{
  "n_kv_head": 1,
  "norm_eps": 1e-06,
  "attn_scale": 0.345,
  "init": "uniform",
  "init_std_up": 0.0616,
  "lr_head": 0.00939,
  "final_lr_fraction": 0.0,
  "batch_tokens": 16384
}
Each number is 50 + 12 x the weight over its row's rms, rounded and kept within 0 to 99. Layers, rows and columns count from 0. The size before them is the row's rms in percent of the matrix's.

# up: layer 8 MLP up, 256x64, rms 0.424, rows 7-41, columns 0-63
# down: layer 8 MLP down (transposed), 256x64, rms 0.289, rows 7-41, columns 0-63
# gate: layer 8 MLP gate, 256x64, rms 0.454, rows 8-42, columns 0-63
up7 100:51 39 69 68 46 44 52 41 54 40 53 55 77 52 71 42 29 36 21 33 49 46 45 47 34 41 69 36 45 49 62 49 37 42 58 45 75 26 53 53 55 70 61 52 68 47 31 32 55 46 44 40 48 36 52 38 54 49 42 56 42 38 54 54
down7 103:57 50 58 52 71 61 53 54 55 81 26 55 49 67 59 54 59 49 42 51 52 50 67 45 26 53 49 49 33 46 49 43 73 50 48 59 56 48 49 54 60 59 33 39 70 53 46 29 46 56 51 63 26 63 35 36 40 31 54 38 26 49 58 31
gate8 096:56 51 56 41 41 51 53 75 45 44 72 35 73 42 45 38 41 64 55 11 49 44 45 41 47 61 53 60 38 41 45 61 36 54 68 62 36 61 45 40 47 53 44 46 64 62 41 27 47 64 58 51 34 72 42 32 64 51 51 64 60 63 42 51
up8 104:40 64 43 57 35 39 32 14 52 54 40 50 54 54 44 57 30 61 58 61 70 59 43 61 54 56 60 46 54 46 44 34 52 46 57 48 44 62 57 88 41 41 47 66 56 46 45 46 53 59 57 59 51 40 49 60 72 40 67 57 22 60 62 39
down8 108:42 56 56 64 57 54 45 48 33 69 64 42 44 40 74 55 55 40 52 58 35 39 62 28 20 60 45 54 44 65 35 40 40 53 50 44 32 50 48 63 37 44 46 27 57 24 30 48 60 47 60 51 46 65 60 66 63 33 57 36 38 56 60 59
gate9 102:37 34 38 46 34 70 55 36 70 63 63 47 50 35 58 31 23 69 60 42 60 58 60 17 54 61 52 54 55 43 47 61 50 53 55 62 49 37 37 42 54 63 72 61 42 36 60 55 60 41 63 41 43 42 50 59 50 57 26 58 35 41 51 51
up9 102:49 65 60 49 28 56 71 47 58 45 49 53 50 38 56 62 38 55 84 37 53 57 85 60 38 60 53 42 31 45 64 59 53 40 28 45 49 44 53 27 64 41 57 61 61 40 48 53 50 35 52 35 59 42 35 40 40 41 37 53 34 61 48 56
down9 100:39 46 55 58 54 38 48 65 44 73 43 66 56 58 46 79 62 56 45 55 34 67 62 33 44 55 50 50 36 44 49 52 38 41 57 58 38 34 48 40 40 56 42 49 37 34 39 58 56 39 27 59 43 53 20 37 47 32 32 54 66 74 45 63
gate10 103:57 60 46 59 63 48 43 32 46 72 54 61 43 56 51 82 45 43 46 57 48 43 60 37 28 22 16 49 48 59 34 51 48 56 69 62 62 45 28 45 29 40 50 56 38 39 64 45 54 47 52 42 55 64 56 48 62 33 44 62 45 39 49 61
up10 108:53 58 43 40 27 83 59 33 54 48 54 27 62 43 70 59 26 66 44 45 70 29 65 53 47 52 37 60 47 44 56 46 48 41 58 66 33 52 42 65 36 43 54 69 44 59 59 42 63 42 56 52 43 38 42 62 42 57 60 47 43 70 61 37
down10 104:70 38 29 42 65 49 54 75 60 34 56 45 47 47 55 17 59 48 56 69 68 64 32 40 47 47 66 44 39 53 49 47 42 67 50 49 46 44 49 34 68 68 53 45 32 45 50 60 38 44 47 46 62 50 45 19 59 60 47 63 65 43 46 58
gate11 100:66 63 56 77 48 56 76 48 55 52 64 40 46 71 49 49 38 43 55 35 48 46 50 47 53 31 57 75 70 53 59 62 72 58 56 42 47 47 59 66 51 61 53 65 63 41 58 45 28 62 65 64 55 66 41 39 37 30 48 61 43 69 51 50
up11 108:46 47 54 51 73 65 67 55 39 46 62 48 43 69 62 52 41 38 47 46 52 60 56 46 64 47 57 61 31 44 42 31 55 40 39 56 37 55 72 68 27 39 67 59 52 48 44 53 44 70 63 47 39 50 55 56 46 39 38 66 64 90 63 47
down11 103:68 41 47 49 72 58 49 54 50 34 51 24 70 47 65 60 51 64 37 54 47 72 52 58 55 39 67 62 51 59 51 59 79 66 48 49 36 61 49 66 44 50 50 43 45 62 52 65 40 69 59 61 45 50 78 47 52 56 60 40 35 67 28 54
gate12 102:47 31 47 48 70 36 59 37 59 36 59 56 60 37 50 45 33 58 50 49 48 53 53 32 51 41 29 32 67 46 60 65 62 53 55 58 37 44 68 49 46 49 62 59 61 73 39 45 38 72 53 66 42 53 52 63 59 75 48 49 55 35 25 76
up12 102:66 51 50 53 62 48 51 31 51 35 41 19 35 28 55 44 30 41 51 58 40 60 48 31 55 48 17 55 38 61 62 39 37 50 47 58 36 39 52 48 40 32 48 39 54 29 59 40 58 55 69 56 68 47 47 60 48 54 45 42 23 54 62 48
down12 105:41 47 49 35 42 48 34 67 43 53 50 46 42 42 60 82 64 68 51 56 55 34 74 51 50 39 50 36 69 47 36 23 45 76 52 50 61 60 58 36 55 45 34 49 40 64 24 57 55 49 27 51 58 45 63 48 54 42 69 53 53 59 47 58
gate13 103:54 59 46 20 42 64 57 41 46 51 40 48 60 66 48 39 46 63 42 51 45 23 44 56 41 42 27 67 41 37 45 56 54 57 72 39 43 53 73 31 60 61 47 69 67 46 43 59 50 56 54 76 38 50 62 58 45 57 50 55 58 52 23 34
up13 110:55 27 44 69 47 42 46 34 47 35 39 41 45 49 53 42 44 49 49 47 28 38 46 50 50 40 74 86 36 54 50 54 33 54 46 40 45 42 76 42 60 42 69 62 62 67 38 48 50 56 62 66 46 52 53 63 50 53 51 22 49 34 70 48
down13 115:41 53 49 38 50 33 52 48 56 42 56 47 26 39 55 40 70 37 48 47 40 70 33 57 56 48 59 71 59 50 49 60 53 30 25 40 57 41 62 39 22 60 61 42 53 53 38 65 47 56 51 35 47 44 35 29 32 64 52 42 46 21 62 42
gate14 101:43 32 65 37 62 57 73 51 56 54 53 56 27 46 38 48 50 42 53 44 56 58 58 57 35 45 60 41 61 31 42 40 33 36 45 58 42 55 48 27 50 43 62 81 38 51 54 76 59 58 47 52 48 50 59 42 76 38 34 29 63 55 35 65
up14 098:62 66 47 41 48 42 20 44 30 69 38 55 45 47 57 52 48 62 51 57 56 60 26 56 46 61 47 44 66 49 28 71 61 38 41 48 54 45 31 39 62 62 42 32 54 64 50 60 46 54 53 33 21 49 65 46 61 59 34 32 54 66 52 59
down14 099:45 46 40 48 40 60 47 64 37 21 43 46 62 63 42 68 54 58 62 56 57 31 61 27 54 41 57 44 56 66 64 43 49 49 67 61 57 65 39 69 35 45 63 45 71 39 44 40 58 35 52 51 57 59 33 55 42 65 74 66 56 25 44 48
gate15 103:45 64 50 47 53 43 54 67 57 44 29 41 31 29 53 31 44 77 42 31 47 41 61 47 57 61 56 56 47 55 39 48 55 28 66 50 40 49 58 61 47 25 49 61 60 45 47 54 85 53 40 65 44 33 59 52 54 35 55 62 68 64 37 52
up15 100:69 30 50 51 43 69 46 30 88 45 33 40 65 58 40 48 30 43 50 42 49 75 54 47 58 40 46 53 47 62 69 70 50 73 40 39 53 58 40 63 49 42 55 63 50 51 58 48 29 39 45 51 37 67 62 58 57 49 49 59 43 49 36 55
down15 100:42 62 51 51 50 36 46 60 32 47 50 40 40 29 54 23 67 57 44 41 46 51 69 44 58 47 64 42 44 48 45 66 33 32 54 45 47 27 58 63 28 21 42 63 46 45 52 50 49 55 54 45 45 54 51 68 34 18 34 65 42 62 46 56
gate16 106:59 39 40 44 56 42 32 53 43 43 48 73 49 63 55 56 53 63 54 52 31 38 41 54 59 55 17 27 52 62 62 57 65 68 36 39 68 59 70 43 61 45 36 44 46 46 46 36 51 54 48 37 57 38 70 43 52 33 34 55 53 24 67 44
up16 094:49 40 31 52 53 51 50 30 60 63 64 69 47 51 42 60 15 46 55 40 49 26 50 30 38 52 49 60 50 51 31 59 53 55 46 74 51 57 44 63 54 59 23 25 53 42 50 59 56 43 46 58 59 39 49 27 53 49 55 27 36 41 42 52
down16 098:31 59 58 58 27 45 45 63 54 60 43 49 59 43 43 63 46 45 58 41 40 26 60 67 36 42 58 61 70 38 61 58 46 62 73 41 50 32 55 33 37 69 38 53 39 54 28 60 45 39 54 69 51 54 28 44 34 61 50 60 64 46 60 66
gate17 097:50 37 59 43 56 39 45 50 62 61 39 21 51 71 26 47 56 46 60 47 48 51 68 35 64 48 55 54 38 49 41 39 44 58 52 52 52 51 30 28 49 55 34 34 33 67 43 54 56 58 57 40 42 57 27 65 64 64 58 47 38 51 16 42
up17 100:71 56 62 47 45 60 75 48 49 46 33 42 37 37 51 44 46 64 55 58 53 33 44 55 83 45 46 52 45 48 54 39 63 41 67 55 41 46 38 43 46 31 65 54 27 51 55 49 37 53 53 39 60 26 23 41 62 50 33 53 60 40 44 25
down17 096:37 61 28 56 56 59 34 54 50 58 55 33 61 43 44 32 61 41 61 39 30 70 68 44 31 64 59 55 46 40 30 58 56 58 33 41 43 50 41 51 36 60 48 44 60 64 51 51 80 56 41 44 72 58 56 65 58 50 51 40 77 63 40 56
gate18 100:44 42 54 46 69 59 69 53 43 67 40 52 35 47 42 63 66 45 55 46 53 38 51 47 46 34 41 48 44 46 44 38 64 59 50 36 64 31 73 24 52 46 31 51 55 61 56 77 59 42 65 43 23 40 23 39 58 47 54 48 71 45 49 62
up18 103:68 48 38 15 53 72 42 43 63 46 55 47 57 40 53 55 67 69 51 53 42 46 57 47 52 51 55 44 52 43 46 35 41 66 75 71 66 45 45 50 60 48 54 51 49 63 57 57 54 62 48 50 17 38 49 73 62 75 46 57 53 52 31 59
down18 105:42 55 53 55 40 25 51 44 34 51 57 41 59 66 48 18 38 64 21 53 56 59 45 58 58 32 53 52 39 45 54 51 60 43 48 37 41 77 40 73 41 61 49 50 59 52 68 51 57 48 50 49 65 65 48 33 47 22 36 59 43 49 64 39
gate19 102:60 40 50 67 67 42 53 37 33 37 24 61 31 48 48 40 47 49 49 54 62 51 72 39 67 35 54 37 40 43 56 65 35 57 51 39 45 44 41 59 61 49 32 53 57 56 30 42 42 40 49 69 24 49 34 49 51 83 58 62 45 49 57 58
up19 092:73 54 38 40 65 51 51 38 50 48 50 31 41 46 30 54 70 41 47 42 66 34 63 51 55 63 49 45 43 26 35 71 28 47 52 50 58 77 45 61 39 32 49 44 53 33 67 59 59 51 45 51 51 24 26 46 37 51 61 41 44 56 49 44
down19 092:57 48 70 61 38 36 30 63 44 44 47 62 50 36 33 56 46 38 46 51 43 54 68 41 64 56 54 54 49 45 61 54 40 47 55 49 39 22 31 71 35 40 40 61 48 79 33 65 64 55 53 62 59 56 35 33 58 59 67 34 32 58 43 51
gate20 098:73 70 52 38 55 37 55 42 65 56 57 56 47 83 61 57 58 43 38 73 64 36 45 63 48 67 52 48 50 59 54 55 41 31 68 62 78 67 44 56 42 75 42 38 60 42 59 51 43 49 43 41 56 40 29 57 48 47 45 66 44 40 49 47
up20 102:62 77 63 54 54 38 45 51 46 22 37 42 64 30 39 51 43 41 49 62 69 62 53 57 74 54 49 37 46 69 49 42 58 48 58 50 56 61 32 49 46 49 25 59 45 36 27 35 49 48 27 49 48 45 31 62 55 62 57 54 63 44 61 35
down20 107:64 55 45 47 37 56 31 60 42 65 39 66 62 43 44 42 44 38 33 56 46 55 49 66 50 49 42 48 50 54 87 67 46 63 63 48 66 50 56 41 55 75 46 41 58 24 29 46 60 56 53 33 43 45 31 64 44 55 61 41 38 40 31 66
gate21 101:73 50 57 61 58 49 39 26 32 55 34 56 36 51 50 42 41 40 56 44 35 48 47 47 65 49 52 37 17 53 41 44 69 47 35 46 76 45 52 36 38 31 64 49 60 54 56 56 54 35 42 37 45 37 58 42 68 39 42 69 47 66 37 36
up21 101:49 53 37 40 46 40 39 65 67 56 53 61 53 49 32 45 56 46 55 44 56 47 36 49 71 17 70 60 49 66 55 40 36 39 50 58 39 39 40 52 43 72 41 56 44 43 53 63 27 63 42 31 35 67 57 41 53 48 66 73 61 34 55 68
down21 095:48 49 62 44 65 73 69 53 64 78 51 66 60 48 53 61 41 45 54 66 45 49 33 41 20 69 49 49 45 54 56 49 57 44 64 58 69 56 57 66 59 37 51 55 37 37 66 62 39 59 43 56 42 51 43 71 68 49 31 44 27 62 60 46
gate22 110:46 37 52 37 60 44 44 67 27 40 50 70 46 48 26 30 56 46 25 33 61 60 67 49 58 58 27 59 53 63 52 64 59 30 39 55 37 57 50 31 49 52 45 55 59 46 33 47 67 50 61 39 67 53 46 64 60 23 52 54 50 43 49 67
up22 102:59 48 59 46 46 46 53 89 42 48 44 37 46 53 60 45 46 44 60 22 49 62 68 47 43 42 38 58 36 26 43 48 48 62 45 72 37 24 60 63 39 45 45 73 39 41 51 57 45 46 38 50 62 62 53 53 64 54 70 41 61 44 66 60
down22 104:36 53 47 70 50 38 44 49 40 43 72 55 58 32 47 44 52 50 63 32 24 46 59 57 51 41 48 71 63 50 64 29 49 52 52 53 78 34 59 48 58 47 22 53 40 49 18 45 52 58 51 51 68 31 39 69 44 53 47 52 63 42 53 50
gate23 091:58 48 56 38 65 61 69 64 76 40 70 50 64 63 50 44 52 72 31 38 59 49 26 64 48 62 49 33 62 48 69 68 45 55 64 39 45 46 65 39 48 45 50 41 39 45 70 42 26 61 54 48 55 54 30 33 59 51 55 53 40 55 48 37
up23 102:66 43 32 44 43 39 81 38 58 57 57 41 60 56 55 55 44 67 41 56 45 48 58 56 36 47 60 52 42 53 28 59 69 53 48 48 41 73 48 52 67 41 68 56 37 58 54 57 60 33 77 53 32 27 61 33 44 52 48 41 29 43 68 50
down23 102:50 54 60 45 71 42 72 52 66 42 56 56 50 65 57 69 42 55 41 70 31 46 71 31 38 40 44 52 63 68 21 55 57 45 57 42 64 40 57 57 41 42 37 48 34 42 55 71 49 55 45 78 44 49 41 42 48 65 70 44 40 56 42 60
gate24 102:26 48 38 56 52 33 54 45 54 72 28 40 46 48 57 61 23 41 43 67 42 39 43 57 51 25 66 45 34 63 50 56 69 40 64 60 65 58 43 43 53 50 48 17 29 47 55 33 68 48 55 47 40 63 56 46 50 53 60 45 43 60 42 52
up24 104:77 44 50 45 48 26 39 48 44 45 46 47 49 21 56 52 45 41 47 52 73 77 60 32 54 43 45 53 65 32 54 40 41 46 60 36 57 51 52 39 32 54 44 40 73 69 58 75 59 45 37 45 64 32 54 63 61 54 49 47 65 61 51 59
down24 107:57 52 73 36 36 38 49 51 54 50 40 39 49 56 67 42 58 57 56 49 51 28 65 53 71 42 61 49 57 53 46 65 43 46 55 48 35 35 64 62 57 59 47 84 55 49 49 29 46 48 55 58 46 73 67 50 18 46 52 55 21 61 39 52
gate25 095:41 56 72 58 37 51 59 37 40 65 43 47 61 53 54 26 37 35 56 51 58 46 34 54 42 63 28 48 58 47 44 49 53 33 78 57 56 41 56 53 54 46 45 46 44 44 54 76 48 54 72 51 74 52 37 43 55 59 58 33 76 56 65 24
up25 089:44 76 45 39 43 46 70 55 21 32 43 48 53 55 53 60 43 47 54 54 49 52 59 55 55 45 57 57 54 25 60 72 42 45 43 38 50 50 52 40 43 58 55 53 53 60 42 74 77 69 41 50 64 43 45 47 72 48 73 54 43 23 70 63
down25 091:52 49 48 65 36 56 46 44 53 57 40 51 70 56 54 44 49 47 55 34 57 40 34 47 49 69 56 52 23 64 55 42 56 26 49 52 40 30 56 54 38 37 30 38 52 39 60 72 51 45 69 58 71 34 41 54 52 53 48 36 53 63 84 29
gate26 102:76 78 50 39 41 53 43 55 66 37 47 41 58 48 61 60 41 38 64 25 57 63 37 45 55 62 45 58 54 55 52 54 47 35 68 49 57 49 62 40 34 43 64 66 29 47 28 35 46 60 45 33 53 51 48 57 58 46 58 36 64 49 40 19
up26 103:20 46 61 34 30 43 60 50 54 68 37 43 35 39 53 40 65 32 43 58 51 45 52 50 34 58 43 53 48 46 49 54 55 45 36 41 35 87 67 45 55 49 45 56 63 49 52 63 48 46 59 47 44 66 47 45 65 65 29 45 35 55 79 61
down26 108:37 80 45 59 42 38 51 53 56 41 39 49 61 62 59 82 49 63 50 47 20 43 48 56 50 64 47 47 44 73 50 60 45 54 54 41 66 33 47 49 52 58 52 50 28 49 33 46 61 47 45 60 42 22 66 64 60 38 46 44 66 48 35 68
gate27 104:59 72 54 48 57 58 44 62 70 42 47 58 60 42 35 52 41 55 42 40 49 34 40 38 40 31 57 49 61 57 66 58 67 37 47 78 52 45 43 49 32 40 47 49 63 56 56 66 55 60 37 39 29 60 59 84 30 56 31 50 50 33 48 59
up27 109:52 51 46 32 73 40 52 34 54 33 51 55 50 33 65 54 99 42 56 41 58 66 53 29 45 26 52 44 68 50 41 48 54 42 35 60 39 52 70 57 40 32 62 51 42 46 39 41 42 58 35 48 51 55 48 36 44 50 56 51 51 62 53 45
down27 109:27 45 54 42 55 32 47 45 76 46 79 28 63 47 51 65 43 50 34 44 62 41 55 51 63 40 45 40 53 50 60 44 51 42 44 75 46 46 59 61 57 40 46 61 70 63 54 51 61 45 31 35 37 39 52 74 44 52 68 39 32 36 37 48
gate28 093:72 55 57 24 63 26 51 58 32 49 48 43 34 37 42 49 39 46 28 48 24 58 29 47 35 35 25 32 64 46 34 58 35 42 54 66 47 38 32 49 59 61 39 53 56 53 48 37 56 29 59 51 49 45 45 44 46 60 47 43 62 54 43 49
up28 086:36 54 37 63 57 59 52 51 59 48 63 33 86 70 44 29 44 41 46 42 54 64 44 44 55 54 68 49 40 72 42 37 55 69 41 55 54 49 43 52 51 28 62 37 46 41 57 31 50 51 66 45 46 70 21 39 43 35 45 67 46 51 44 58
down28 094:67 47 59 29 55 26 50 42 39 46 40 48 28 47 49 60 34 51 37 55 34 44 42 40 62 41 26 34 52 43 33 51 47 42 53 67 48 50 48 37 51 76 45 80 51 58 49 37 50 31 51 51 49 61 59 43 55 70 38 22 61 49 51 38
gate29 100:38 56 68 60 51 59 48 51 52 59 46 53 39 52 69 35 36 32 53 44 59 56 46 45 53 50 68 57 49 62 62 61 42 57 61 29 87 35 63 37 73 61 65 64 33 37 65 70 46 44 60 43 43 39 34 54 37 55 30 52 52 43 54 42
up29 106:74 55 59 74 30 62 52 46 60 59 59 59 56 51 37 52 52 57 57 61 68 32 45 46 48 42 35 56 18 46 36 56 57 50 57 68 57 28 48 67 56 52 38 58 66 61 46 64 41 40 61 54 61 66 60 55 35 40 48 77 63 59 44 41
down29 098:37 43 57 79 46 54 59 65 50 49 57 61 68 54 42 44 60 59 60 59 56 66 48 40 41 59 64 67 65 80 55 58 47 63 67 69 78 55 44 63 49 61 47 59 28 44 39 61 35 56 65 42 64 56 39 50 51 40 38 54 65 37 35 55
gate30 099:51 34 28 59 74 46 44 36 27 37 63 59 36 70 45 38 59 55 57 39 51 46 47 69 51 61 66 39 33 37 40 45 22 39 71 53 36 61 35 52 42 59 46 31 53 52 65 48 57 65 35 53 54 46 49 63 56 48 49 55 56 33 37 43
up30 088:52 46 41 59 25 55 39 45 58 37 58 50 58 56 54 66 54 47 64 41 54 49 45 62 20 39 21 58 40 35 43 59 48 54 35 46 59 76 25 59 63 43 41 44 65 44 47 41 61 61 69 39 47 56 50 45 52 49 62 70 32 65 42 65
down30 092:43 53 33 39 44 34 58 38 57 46 57 46 41 44 58 52 54 46 48 60 31 32 30 43 62 71 65 43 53 51 53 50 52 65 59 76 59 64 47 54 60 53 35 54 33 20 65 48 70 33 65 56 53 31 69 66 55 45 51 63 51 42 55 72
gate31 096:45 63 39 60 52 70 44 56 45 45 38 45 36 58 33 43 41 60 50 57 27 42 24 52 40 32 71 47 38 42 30 57 55 26 86 56 46 53 47 54 42 69 40 45 47 57 57 44 40 52 62 50 60 61 46 61 40 70 45 30 65 46 46 55
up31 109:19 53 37 34 77 38 44 57 36 47 28 44 64 49 44 66 34 37 38 42 24 39 39 51 63 42 48 44 46 60 55 48 40 36 40 44 53 75 41 46 44 56 44 39 52 55 46 36 19 56 38 44 43 50 43 56 58 48 45 63 54 32 43 38
down31 108:56 59 58 55 57 69 67 64 28 59 24 44 32 47 34 50 55 54 38 58 57 52 49 59 77 51 50 45 46 47 54 61 40 49 46 39 23 52 77 50 45 55 35 52 48 45 38 64 51 82 39 38 48 42 38 71 43 54 50 28 48 55 57 50
gate32 110:66 52 36 47 63 53 73 60 74 55 78 68 52 65 55 38 37 48 47 66 76 56 43 82 57 33 40 55 41 55 40 40 42 55 59 64 63 44 42 40 40 69 56 60 54 67 51 58 60 46 41 45 51 63 63 58 36 43 47 49 59 56 41 38
up32 107:62 44 46 43 48 49 61 41 68 68 58 57 61 68 46 47 56 38 67 64 61 59 53 65 41 43 49 39 43 28 52 63 58 57 30 47 45 67 55 58 49 43 44 67 69 56 24 72 70 75 65 47 68 54 54 45 52 28 54 39 61 50 63 43
down32 106:63 43 62 52 57 46 60 68 62 69 72 65 52 54 50 45 49 44 46 60 62 62 61 76 60 46 58 49 66 53 56 28 46 71 45 39 69 44 53 54 28 54 50 47 47 75 48 64 65 50 36 47 66 43 47 65 35 61 49 79 50 51 65 38
gate33 097:77 52 40 38 46 48 45 36 52 49 57 24 56 90 28 36 69 42 43 41 50 72 49 59 51 45 57 58 46 35 47 45 40 69 66 62 47 73 37 41 45 50 53 51 61 48 60 34 34 41 53 52 47 59 69 52 53 45 51 55 55 53 63 35
up33 107:60 49 72 49 34 32 56 52 47 57 57 35 62 53 48 13 66 42 57 78 63 21 43 54 50 46 43 38 40 58 49 47 47 46 57 55 61 44 30 61 33 57 46 50 59 55 54 42 36 38 67 72 61 39 50 58 55 43 57 37 57 70 45 45
down33 103:67 34 55 40 49 53 29 34 51 57 72 18 64 63 33 23 71 45 16 49 45 59 36 67 62 36 59 48 56 54 38 50 58 51 62 47 47 57 47 51 26 49 55 40 57 54 67 56 45 63 51 63 44 53 58 55 57 44 49 55 50 55 55 49
gate34 103:50 59 41 33 42 27 32 58 30 32 29 39 32 49 48 44 43 50 69 49 50 36 49 35 69 64 54 49 57 20 40 58 45 48 51 55 18 68 70 46 34 45 54 52 60 56 54 55 33 48 66 40 41 49 33 38 47 55 50 41 48 49 42 52
up34 107:68 34 60 52 57 68 43 28 50 54 40 38 52 56 66 35 61 58 42 24 64 54 52 45 69 59 39 58 22 56 29 66 55 31 66 35 52 40 68 41 43 42 57 49 40 43 46 59 26 50 41 57 49 66 38 56 51 46 34 57 64 50 54 53
down34 098:52 29 70 60 47 23 46 56 40 44 25 28 62 56 54 59 56 56 54 52 52 56 65 38 64 56 57 66 47 22 50 67 63 62 54 51 53 49 59 39 37 57 29 43 24 51 53 56 34 47 37 52 65 49 60 45 36 41 43 64 47 36 38 64
gate35 109:47 60 48 45 51 85 66 45 40 48 40 39 62 47 79 42 49 46 50 34 65 52 49 46 40 36 71 40 70 54 52 30 70 54 36 47 51 44 40 41 43 48 53 49 64 59 54 39 38 57 59 25 55 58 53 44 49 43 42 35 43 38 42 17
up35 101:60 51 51 47 56 82 54 50 65 57 42 50 52 49 87 51 57 67 53 49 68 33 32 39 33 47 77 51 50 39 48 43 56 38 35 67 44 40 48 53 60 53 55 53 36 36 52 59 53 35 69 80 49 57 57 59 53 47 52 58 35 48 37 59
down35 106:54 62 51 50 47 45 44 41 45 54 88 68 38 46 40 37 67 34 46 46 73 57 44 40 67 23 41 47 36 62 54 55 38 61 44 50 41 49 48 46 50 29 47 32 62 60 44 49 51 34 30 62 41 41 61 61 62 50 64 41 63 55 61 72
gate36 096:51 53 59 32 43 46 28 52 55 52 57 51 58 65 45 20 34 55 52 69 44 32 58 50 37 32 58 58 46 51 68 51 36 37 79 48 39 29 52 48 53 35 52 55 57 19 59 44 37 44 43 38 55 58 62 49 42 44 44 53 28 36 42 65
up36 094:60 63 45 33 39 35 42 57 39 54 73 61 56 52 41 33 51 37 72 66 27 53 53 64 48 45 77 20 47 45 41 41 61 61 66 43 31 36 55 49 57 44 45 56 55 45 41 53 45 66 67 49 65 37 60 72 56 32 47 51 50 40 45 45
down36 097:47 40 54 46 32 57 48 37 70 50 81 33 51 61 36 34 43 64 53 43 50 58 67 65 39 62 42 45 31 68 70 47 46 25 51 37 80 23 58 57 58 48 51 55 69 49 46 41 48 48 59 54 52 54 55 56 33 48 60 43 52 48 33 54
gate37 099:53 61 63 51 46 58 54 43 50 40 53 67 23 62 54 18 42 43 43 29 46 53 25 59 26 67 42 69 37 36 49 70 35 54 58 47 41 36 69 55 70 41 67 59 60 49 36 65 47 66 55 58 61 48 54 45 59 48 45 50 50 45 50 59
up37 099:48 68 63 50 52 45 50 38 28 40 53 56 80 61 56 49 48 46 39 23 48 34 33 47 52 42 60 41 65 40 50 66 46 38 53 51 51 66 41 42 53 45 62 33 41 32 45 29 43 61 43 56 58 44 42 67 73 62 58 49 80 58 51 68
down37 095:59 75 58 47 61 42 45 74 36 33 40 40 59 72 59 58 44 42 83 39 43 47 20 38 64 53 53 52 47 44 39 48 57 47 37 57 47 51 60 57 52 51 66 45 59 45 39 60 33 50 34 67 42 44 54 47 69 46 44 53 44 25 59 34
gate38 104:48 59 26 43 50 52 69 31 51 31 37 58 52 36 47 63 39 32 74 49 50 68 44 45 55 53 54 42 30 34 57 59 62 39 70 46 61 53 65 55 53 58 52 38 63 52 20 32 48 36 66 49 65 50 53 46 35 62 47 44 60 70 63 56
up38 105:47 35 32 67 70 51 55 42 53 45 39 32 64 43 62 69 46 63 36 48 51 44 49 42 61 51 19 58 77 44 36 54 33 65 43 42 32 62 44 53 45 52 49 41 39 45 77 54 42 60 38 65 52 60 54 69 57 54 52 50 56 29 51 32
down38 102:26 43 61 51 60 26 55 70 34 54 47 65 27 47 52 26 39 49 66 54 50 72 55 38 69 35 46 46 54 47 46 32 58 51 50 47 41 59 46 39 61 59 44 32 47 41 29 47 68 39 49 40 55 36 51 38 35 67 46 50 31 70 60 50
gate39 102:46 33 31 47 65 51 52 43 45 46 77 47 53 55 60 47 62 36 44 35 47 59 31 51 43 58 60 41 71 39 51 49 69 46 58 22 43 45 37 35 37 41 62 64 48 57 77 47 21 62 47 41 51 55 60 42 33 45 57 51 41 38 35 30
up39 095:47 42 70 46 43 46 48 42 53 57 34 34 40 56 62 40 57 57 61 42 41 23 63 62 43 64 59 49 30 26 49 68 29 63 41 34 50 37 47 38 64 49 59 11 43 55 58 51 67 60 69 35 56 45 37 43 44 43 53 50 47 52 42 46
down39 099:34 46 35 47 53 53 37 35 30 46 25 55 58 67 50 20 58 44 69 35 57 57 53 40 38 52 48 50 57 40 59 50 54 59 43 41 55 46 49 51 22 52 41 47 68 76 45 66 51 43 57 66 47 52 41 62 35 68 63 60 80 53 50 50
gate40 100:48 42 41 39 44 22 75 35 58 60 41 58 28 46 47 29 68 39 45 62 39 54 56 53 71 58 59 46 51 48 68 51 45 44 51 29 67 63 77 68 46 59 44 45 29 42 53 48 35 49 50 45 41 55 53 58 43 44 51 44 34 27 68 50
up40 095:66 53 48 63 26 27 40 39 63 57 50 50 47 58 46 48 59 34 54 56 52 24 45 59 78 55 49 67 45 48 58 52 51 47 58 33 56 34 51 58 59 21 59 63 61 45 50 55 63 48 29 36 48 68 57 26 61 43 66 56 46 46 69 60
down40 097:62 48 54 48 23 55 35 25 49 63 49 39 57 37 15 31 55 41 53 42 40 43 62 45 56 53 57 63 59 36 39 44 49 46 48 60 48 55 32 49 37 59 67 38 77 45 75 49 48 49 41 63 62 39 49 51 45 52 53 53 37 22 58 41
gate41 106:53 37 52 55 37 52 68 44 43 56 25 37 45 65 51 69 28 55 45 42 47 65 54 62 49 60 43 28 43 49 62 48 50 53 29 45 64 57 51 76 66 49 40 49 39 47 57 52 68 54 39 30 42 72 49 66 46 47 14 44 51 46 45 45
up41 097:51 52 23 57 51 56 33 44 26 59 52 58 55 63 33 42 37 43 49 27 57 57 35 50 49 66 39 53 52 53 39 40 28 60 45 52 49 61 32 47 73 55 54 63 40 54 51 27 56 56 48 76 71 47 31 40 45 74 52 60 59 39 55 58
down41 097:36 44 82 37 58 46 35 55 69 51 75 49 44 41 37 84 42 42 55 49 36 48 52 47 56 34 42 52 43 51 59 50 46 40 50 72 58 31 50 34 48 46 46 83 47 73 48 29 56 51 42 50 56 48 41 63 52 49 41 50 33 56 53 44
gate42 092:40 56 41 51 50 51 38 51 29 41 47 60 42 81 58 43 41 41 35 46 45 33 13 58 36 44 43 41 50 52 52 63 48 53 49 52 37 46 44 50 81 47 38 46 61 64 71 59 45 49 40 61 56 46 41 45 51 38 68 41 47 82 53 58